Weights of a small transformer language model.
Size: 10 layers, width 768, 18 heads of 64, MLP 2048 SwiGLU, vocabulary 13015, 103M parameters.
Each number is 128 + 32 x the weight over its row's rms, rounded and kept within 0 to 255. Layers, rows and columns count from 0. Numbers have three digits each. The size before them is the row's rms in percent of the matrix's.

# layer 4 attention output, 768x1152, rms 0.0224, rows 0-131, columns 480-527
098:114138083125169097131069124135179134175106127090113101111105172173138114115089136092085179150139146099141183171121157116105129128088126167091169
085:132111148174141102114104092142119179104170123154130089124104164126153131167109105121105130108137103137170167182090178178145106124144146197157126
111:127163148135142137129123172084156123172089162134136124158162126099070111087144126119061150130139164110143156108147167128131146159095147146162129
100:103138146089094138080155129156151067129123155142203149183191116128134111182173126090161137122150188119109157144137104102126072160111093187119148
090:164140116097141109137096138122146139219134123144114131110055109112121150098052118123169161122077098119178084118124108171153143040123136171130082
094:104128156128127095122106125113159166095122121132158132090142072135129081140174151190127116087157116086122170126164142089095137148091123128100160
099:082171130137115215118163161145103080169144192115116153168106117140127143164160140107114158103154050095091089120133137184113083146046105091058089
095:114116086091072120102105139149155128090122110166120131118100074151191130116097157176119065125153108126095126121114143083119055145124113125141105
110:142167159147125092117114085096106115119150149143115173115124162134111172133095095093078150155147120142194166128077153121100109137134138156152146
105:128117107158117154109085122219169145182110144103157148147122127106160143142129200099104106114137125129193143208122112130169105088167086096180119
097:137141097079135165113160143118153136117100126160117131195128089120128093126137105125105118173082152110130153181109100167173161143149071131137131
091:153120096144132118131103109124142100104088138080100089128106125097150155110140152161143138107187182148112121091105114158136113094085170181135148
102:109168134143128147123142104115129139131125124127127132135122149149154094136148127108088126124105155115091155103108105076060117106131164139129141
105:140121116139121146128084091154148083152095105105139082144105168124172142137150191112106131094171174105160155102085069122155068099093131136124137
094:116093116153145165134140109158155127140145106144122104116119138125142168147154132172114124116165160007143142181072071199087126125119051102155163
090:112146154143170135139120123107126111145090115142099135153146102093099113071153125130119141200117098117149119127117137172119141100160182103156127
088:143122154120115106126140115119118149075131147152084124117146125120102119136137156141116100145108084158094143094162156113178221164228127152157125
099:114197077076150115095146152156156127120122089097124169173157104128103123103097086143149066201114151116106076104141134116123121129125158113136125
098:149081179161093183161135103176068134157121105159099166117095190154095157164081128106108118125133068133181111168118118131140102083127104112131121
091:108097060104084072153170138098113178124183095091140153071115124146117079153138087167138152084070135140114123117110106158099128109090123141159211
115:062118152100125150128122110111143128160080177158138100127171127103129126155177091123121083138122192105144130124092141142110143122109065131112075
099:137089152144135171118131095142163145163094108076127106137116152148123109098111139101142130089123115109164164136111098138098067124119109181133119
097:120056131145120130147150182085130094078073149176164050106100127178138157147095144119148136112130145115119152080140106092103119127153182146143167
119:136126110102144102133096143108179124161188121103116144151164162084103102118082119096084125179101166128093099103126126116121083142093155128111122
093:120101099142120070185145151136140114163122108093108105120099147128121111111124126141113107160125135128100101155118170095075152140138200125131198
095:136102112122106125147133135136132122085115077091106180179128088104154143098158132156127083154145168098150097109107153129089110103092146161099132
098:172159072105086108126150109149099062096158101084113209116110114094163106151160124139128088120098071147161149156111133120162135148099140064134161
109:147108135089111073081110105133122107053134118154098128120163137126164122180125104099155069178111133065123123126127117163108133173125097103146126
101:149139162123149086146123095116094061110142141179123127110183135093155167122187126115115148150157124086180125159105100162160073136115155166188151
103:124093108142118105163116123192194150145145093103120125131106138146109080199127154102107102109136113143150128144174126145163150130119149081124137
085:101132127148083148121224127118122140104109064184145116135076117132108096114124153136120097117150118176086139107106124136199161127137098158155111
099:122174138086182108094103150153177121127109134127134159162221128106106088152157088133112105156120147158085099123127156146130179139162141140172202
094:155177129052073146130189111079121125110123101055129135138143117170096136093137123130130106177112074136120137190093171165180156116116108129115137
094:153153138151128128102157120092109159136145117060116141142157116063112105117148129182125123118111147122114170134090140089089176191150142151177157
093:159121073121103109109148093132147086089174108111133184122133156126121155133176100150126119110195173134129118047081155062136152146111197139167144
103:130152124102129162094162153107122075137111186132135121136175108149155167123255134187086101107131164134126159108120107131192138135157114104130075
087:169132165148124134092114100130121096139131153114103101123109124151134116148148111104110147108127107115180122147118092146115128086114110143170133
106:116169065089113134125152131113099134130160132096110137157155073109160158143153114135121146207128144162162164185075154193116158090121101109148102
106:128132145130132072136110181115154128126089166141172091144225102103174173140151178157154176133160117136147131139113096151099034139095166121139127
109:125090173137120166133117094100101127102112105152111152139102112171102083103168115107121117097128082121110109102111133104153140162139137099188168
124:101133128126128104110098137123140134173135147097125175120159132090112157097079110116111109131132150106140118106067151144112097117122115117143128
101:119126107124087130121154137120115127080123117145147083077149149157155170142148113123149086108158114064192155187097060136189135177096101137167093
104:124160105144160144118153142126114104153099130129137108116117127119118154120159174150096175093130125161108122141116134168154149096110164128129117
094:149097120131131127154118122152120175186156135094130102146151127077126158113137154138137161116155088103131135180170113117140151150105078121155233
089:131125115109163108150156100140131085097135158133097127100159108128163123135166145126074130159106207117081120087165152064093119139158149125088180
112:124073081138143157176136140121108140098161100140082113129125092090142156068124123133137142134157064079111104070174088131191117127169099121172080
093:137128046126158100132126154108135144149106123125138122099130128129124167129123133127134110115115146073168130144174170183160138113157151119113117
106:105121097147161165140127130170142088137127139089054168147125095117106127040116130065098120180162151141152178105108173192130137132115077118155171
104:116102112094159108084091109102133129092110097089172131130217099081131073093180104170193084123093115124129153127163153124128159151063137188058091
105:154074114228146159135088107105154145175097139196086069111057117168134131075078138128155169084154173158102165129123125166154091113118144146095123
096:132137115138134133066104134121111143099128160169127148115131126094131102155119139153133114117135116147142179098160111100189120102156122129135147
095:159155105052060103195075142127123140179112135059130130126159103136145121096102209141146116157066142052177086148065100189153127126087116100125077
098:116127178110132124110121125106101088076122106153117168109111121118072103058158107122125113133104135104094106083087149151107105159093146151047089
099:123092154116119103163113143169129106099094186114113158119154128162141108061129150114169096123118123099198122168125139170103078129138137146120203
111:137114146199175129111073107137120164131090139112118068104108166134130125147133164138091126084162117129125101128123075142134147140120128109171130
097:109137103121107115137145168119124152139100116130166092140124118149115178140155153133163096119139095066170164195093093211136154098035058149101108
129:135140133100144084144109133112154105114157147086102172140147143056097128091143117124059154164151128104167149139083131158116201122127140189141149
101:145155101118096080127061086135154149130098105112111136171150113061199123124138178137105104099096152183146071164188107155140086112147087097104141
092:107146148126130155152134074146127104120103087074142139165128133122113096123198125116118069120125128133076174132137145125088086129096129137113116
094:113163146146137158109139160118152135155099103178141115132131107130077143069133079128113118140112107158096090119155126160129125149146128056108130
098:172088141148102131133125183119124103116147168170149149126156091111127127168131143135121153102144136165148112094163119105126114126044081213107095
095:128175125136103130121140116111114093147123122101138120145126091091135111131155151160158131147089086180170163139145134107078143112127124147149190
111:127081071078112129154093157102134078163102073124159116126107133124084178139037117115152134187109129153128155136112116152129110117155102095172119
104:119162098125127133119142127137149171157165128105134126166106141124167131186114121109069131155097159089194125190129123150119111158151159131187129
088:053107184129146138117098158132113160118059139093122117115132105173096130103116077095123078113147121136105106116211160097107202161235103142163133
098:026186145137130131084106134119142152118094097169176117168157128087134138084124117107178053109133149119091145133135128173116177180132150135176149
108:112160101108115132118216167123103186161110172110182113130110152162078124152126152179132155081102121182174106097078135125168151126114162153152124
100:126139088131121147117145133123127112171110163117127131145154156099086128084114123122128164148102134203125151072150138078062196193155152154104165
093:101158129132111106117185213118111133154129142124174210136200099107089138149114100178141124177098167083086062068141083088151056157066189158036103
090:145113157110129117139127109076127055128168107126198146176181121138105119129164113140150156135110110082112087087222090077080128156128116162117110
120:148146119124169063169121114105158148094077124125102034130098171113139134159126194214100111106119173143153196110159115141124168136141137167172164
098:114101131160144133129141074176180175139143074135157102133118126129146062083159154101130117061111134114128119130118117124153128115082163161116177
096:129080152131143140107089068166143120122145086155110186102079197118103066110065113041103093099129097170151087130137179104156154125152131126148125
092:132106081102113180076157076129116101127104088133130137116093126130141144124141100132175052146119067120141118210101126205190095127107132130197135
093:126166076136132099113155117098083094137128096170129108095079134062118200108152111173168099113154174045093109093082082142062137130154164077115093
108:170151119164137139115130130123108132132167119163109136091113144124175133143107123087077097137149135156146152136099144128159164099103123097136123
097:156127148124142139108144118112085109140138172125085146133148128117118161137157155122114109099130111153127139126133099176107105097098115131107106
159:152098161144192130152068064149132136151091118106096088107123138099126108123138159100140101118133159140125121126109087125112093129138088121132146
093:108103122159140165157161162169123128194099148158146102105084142100152124133112131137172140082141180122112181095110140160091150115093155183116150
081:098128143052128152131137115182112160146105151153127118081147159138079139127123096180097105138098099164054082099103173143111159129145112088094100
096:111101130153199162108144114118150136131085146157111100142141153131173141134118136124131118075142151099151105134113090124145117119124160089131186
089:131056145122155102136135165146166148114132095125095114100156135158111155101098114142108111146141104144216112173117148152231121075098140138178088
089:115112105109046148091113112136138133093139124107141133123112120170161148194136110127122112109135092158156157153062191140120126103159129111194150
107:074145144108113165155160125150136115155123169068116134133167136125063142128150105148126125131101149109160130178108138117152116132110144102143147
086:148115107115107137173137099085099129128148088139152122132123124135131142130102121124105156124099099103155113124118133100147160112151155094141140
099:071078163131146155176172113155140087164169133135074075090133195149119177128147023120080149141161178146158113165137114173195105068167147110169124
094:150142113136121142132159089142130085110146110107140149136083153083125123118110138124105095133145122150162126198183139159105136100106175177106165
090:155134105142111137137155167170117081128158156101117152142128156131138121164184135111092147155177166095171140155170141146128069073117156161161107
106:164114151106163188120156105149119078148139106080076072128141122204124108102178152100141114159113147129191143128152111095123094143133139178124158
100:068139126148199142113122124156123181168061116102127085171125119154126146160157109097142069119154125076173150142099135147164108094131107116115104
090:095138080159162182133118099174168102179099117174103101187127130112193165142121150122108151081166152114106119041137153035155148204152118095123097
102:084115123125192172135102100210119143150127086089138101150056128115146112139128130134150090111098152126149107117098148145073135145140142147110113
099:139114147124136159114096137132117125176161165113087147101137149126138106163129146070120121182125140128150131051116121141120087064079142083127164
094:138110113156115119126156153131131159082121146152134121137156117134160083174153179229117156110141151190079128062175120060083134181179161132101185
096:114160119154145137115186187118106163127131148113149124167172070133148108150166079167161134111100167118128184165158199111114203097141130144141176
095:118097138117148144125164205099134181127130147109106095150169093126191119099138176172152161132085152116120114134099123154163144088198084069154131
124:155097165089088115097100157115122149104118134141119178131182107124135086137140138085146087115124111109138160144141087147189116114134132152146144
101:125109135130124137156144146123115131124079071142130144134081114133155139123101119119144090189124126119113184129160122146118140107094086077047135
099:148130102122155067097096159138156115171165168142115066123183167099172149157062160076134160118101141128133166124109119130094133110167167126099120
099:125118132087122151115154128136136118093164154098097172132183141140153142145156111118126148136131080137150149144109132150087120105162082114125167
100:064125150098157119156165132104148132162152098141109131148151164088115118108144103115107127143092138145108078087102106088125172145135086117117134
095:175170129121051087090154151113128063102095127146193118131141121113149100157110157154124140145120126128119076145201117115132102134086117189136110
099:101134138127171099158085126153168186202099129134141116157134157063115151114060142101125115143129092173109131123108123142113098196112124131170151
093:140132134151155135123122056161160184102145076139164119093133101081115097117128147096158171079127114166102138063087192057122159187111074105103156
111:175079170183193131070136103113136175116162177130095084112146194133130155170177142125117133122190144107160159138110112171116111111126084153162096
093:112101090118162105157122140134142112109087078140151108090125164072145116156124151151139123085151122090131119116094085140099165124112095171130102
101:181112104140124121167110121120111163109153122130085114113140115142133112139129187153103146099144125144124140160113137128104168143185146138111115
093:127145096101063124113096076131150145123109099081130147124070079111128150114137113111158133121176113135109074115190105164133114099101150176112115
100:135130088083081113113099105136134102165162107084130193141114066116172162160119083123132119108123128141169100141137129091105158100120206146110141
105:109140057126169091110075054141132149127151144077087138111044164085158120171119131111115116053167133166066110155161093128179100166078098095093153
099:139131176178163141174128104167116184117090115080122086180077145127154071077140170116130107118133126177145151085140044107147131108099143131126080
090:128128131128124057137138142111151100088128138139154099138158128114144129115144111157114164137134150095162167087182068078166110111102101127119154
092:113134174125121091163129083115115127102103080181146114087078158125129117104120136136134140075131156118105093129129106156188142143134082111156100
087:138105144152126136102106090180163127115145143142092150143124106121120072132160091108109177087153172138068095100153175178093077140115122089131118
099:084130163141106140135115135133122150101138037127193141165123069121127096124125099128126133102069190121117127128108115084096130114089131133070155
092:119116138172110167060174116091134155112164146149188115152137143145130135156138127150132136125158156138098099101119092071057084165109088059165181
095:143112153116147128104126146144111183136135110131166138105163139141160138106160096138169132085111100148063091089141175151126198102128158161139136
098:141118122152129131122098138172131140158113121185145093154108128146110135162092156106164102153121118199138155092064137133188132125144132130159139
102:111164146169156109119116117071167122183074165162109088105141167132088136143133135063109171130134136122113167118113137153114145111149129103109089
106:145105119168146140159124119161158148115162136106090125172102132117126121124048147078129213116114141120127112173115099186151178146119120112154107
089:127178135137161119124123148044150180143167179109123125158128126134107110130131171126119120115135156163071137114116154141092106153123192138113148
090:131066170120111181143130142119122117113124098159134083130138163130081129130114156146133094128123053046136138172191176145147122113108099161102123
099:118107129145137095142142138106159144118142091141147126144133117147083128128119112161119091153162054104154152170191168115057143193147117173099118
101:151131140132071152112168126153076096155137135120124184142153079130164159102171102124154103132139094125109156156152120167174152099099147158124123
112:123193138138142121134150158142104092147088160144131136154158128150120110134168142095127146129144092139137122172160125165132126107150121141082092
094:127149149142126122111135068119133138124079103115154084131113197141159143136129126088167108134160194130140095140118146127131155145166087127134074
086:167151098097158152164084139105101088141099138147113104150126100107085078142120128119195113169095161139077138093205160109151112091142136118092098
103:148126115126115071142092137113135137111121115126095107186155121126129093076125163116158101112121116074186162140122146138118165108114070107116059
118:153130130075108117122142127122111148028126118130170109090124143137106121123168160159163111125155122131116151150115108152155105132104130110127090
107:074155158092117141152124141146044135123132130118165155144140060111105109129139083121161100113042176131068087092165129119102134120165145149062144
094:101150078110149099133160147139099130131136177123136073042109083138110148160164130143108141133091155130116107128141126120121071135061102172115151
108:111106158152136128123117122156139151129113166168135135120153086134133099153146099083122110081147132133201168162137120158151144072100150130163102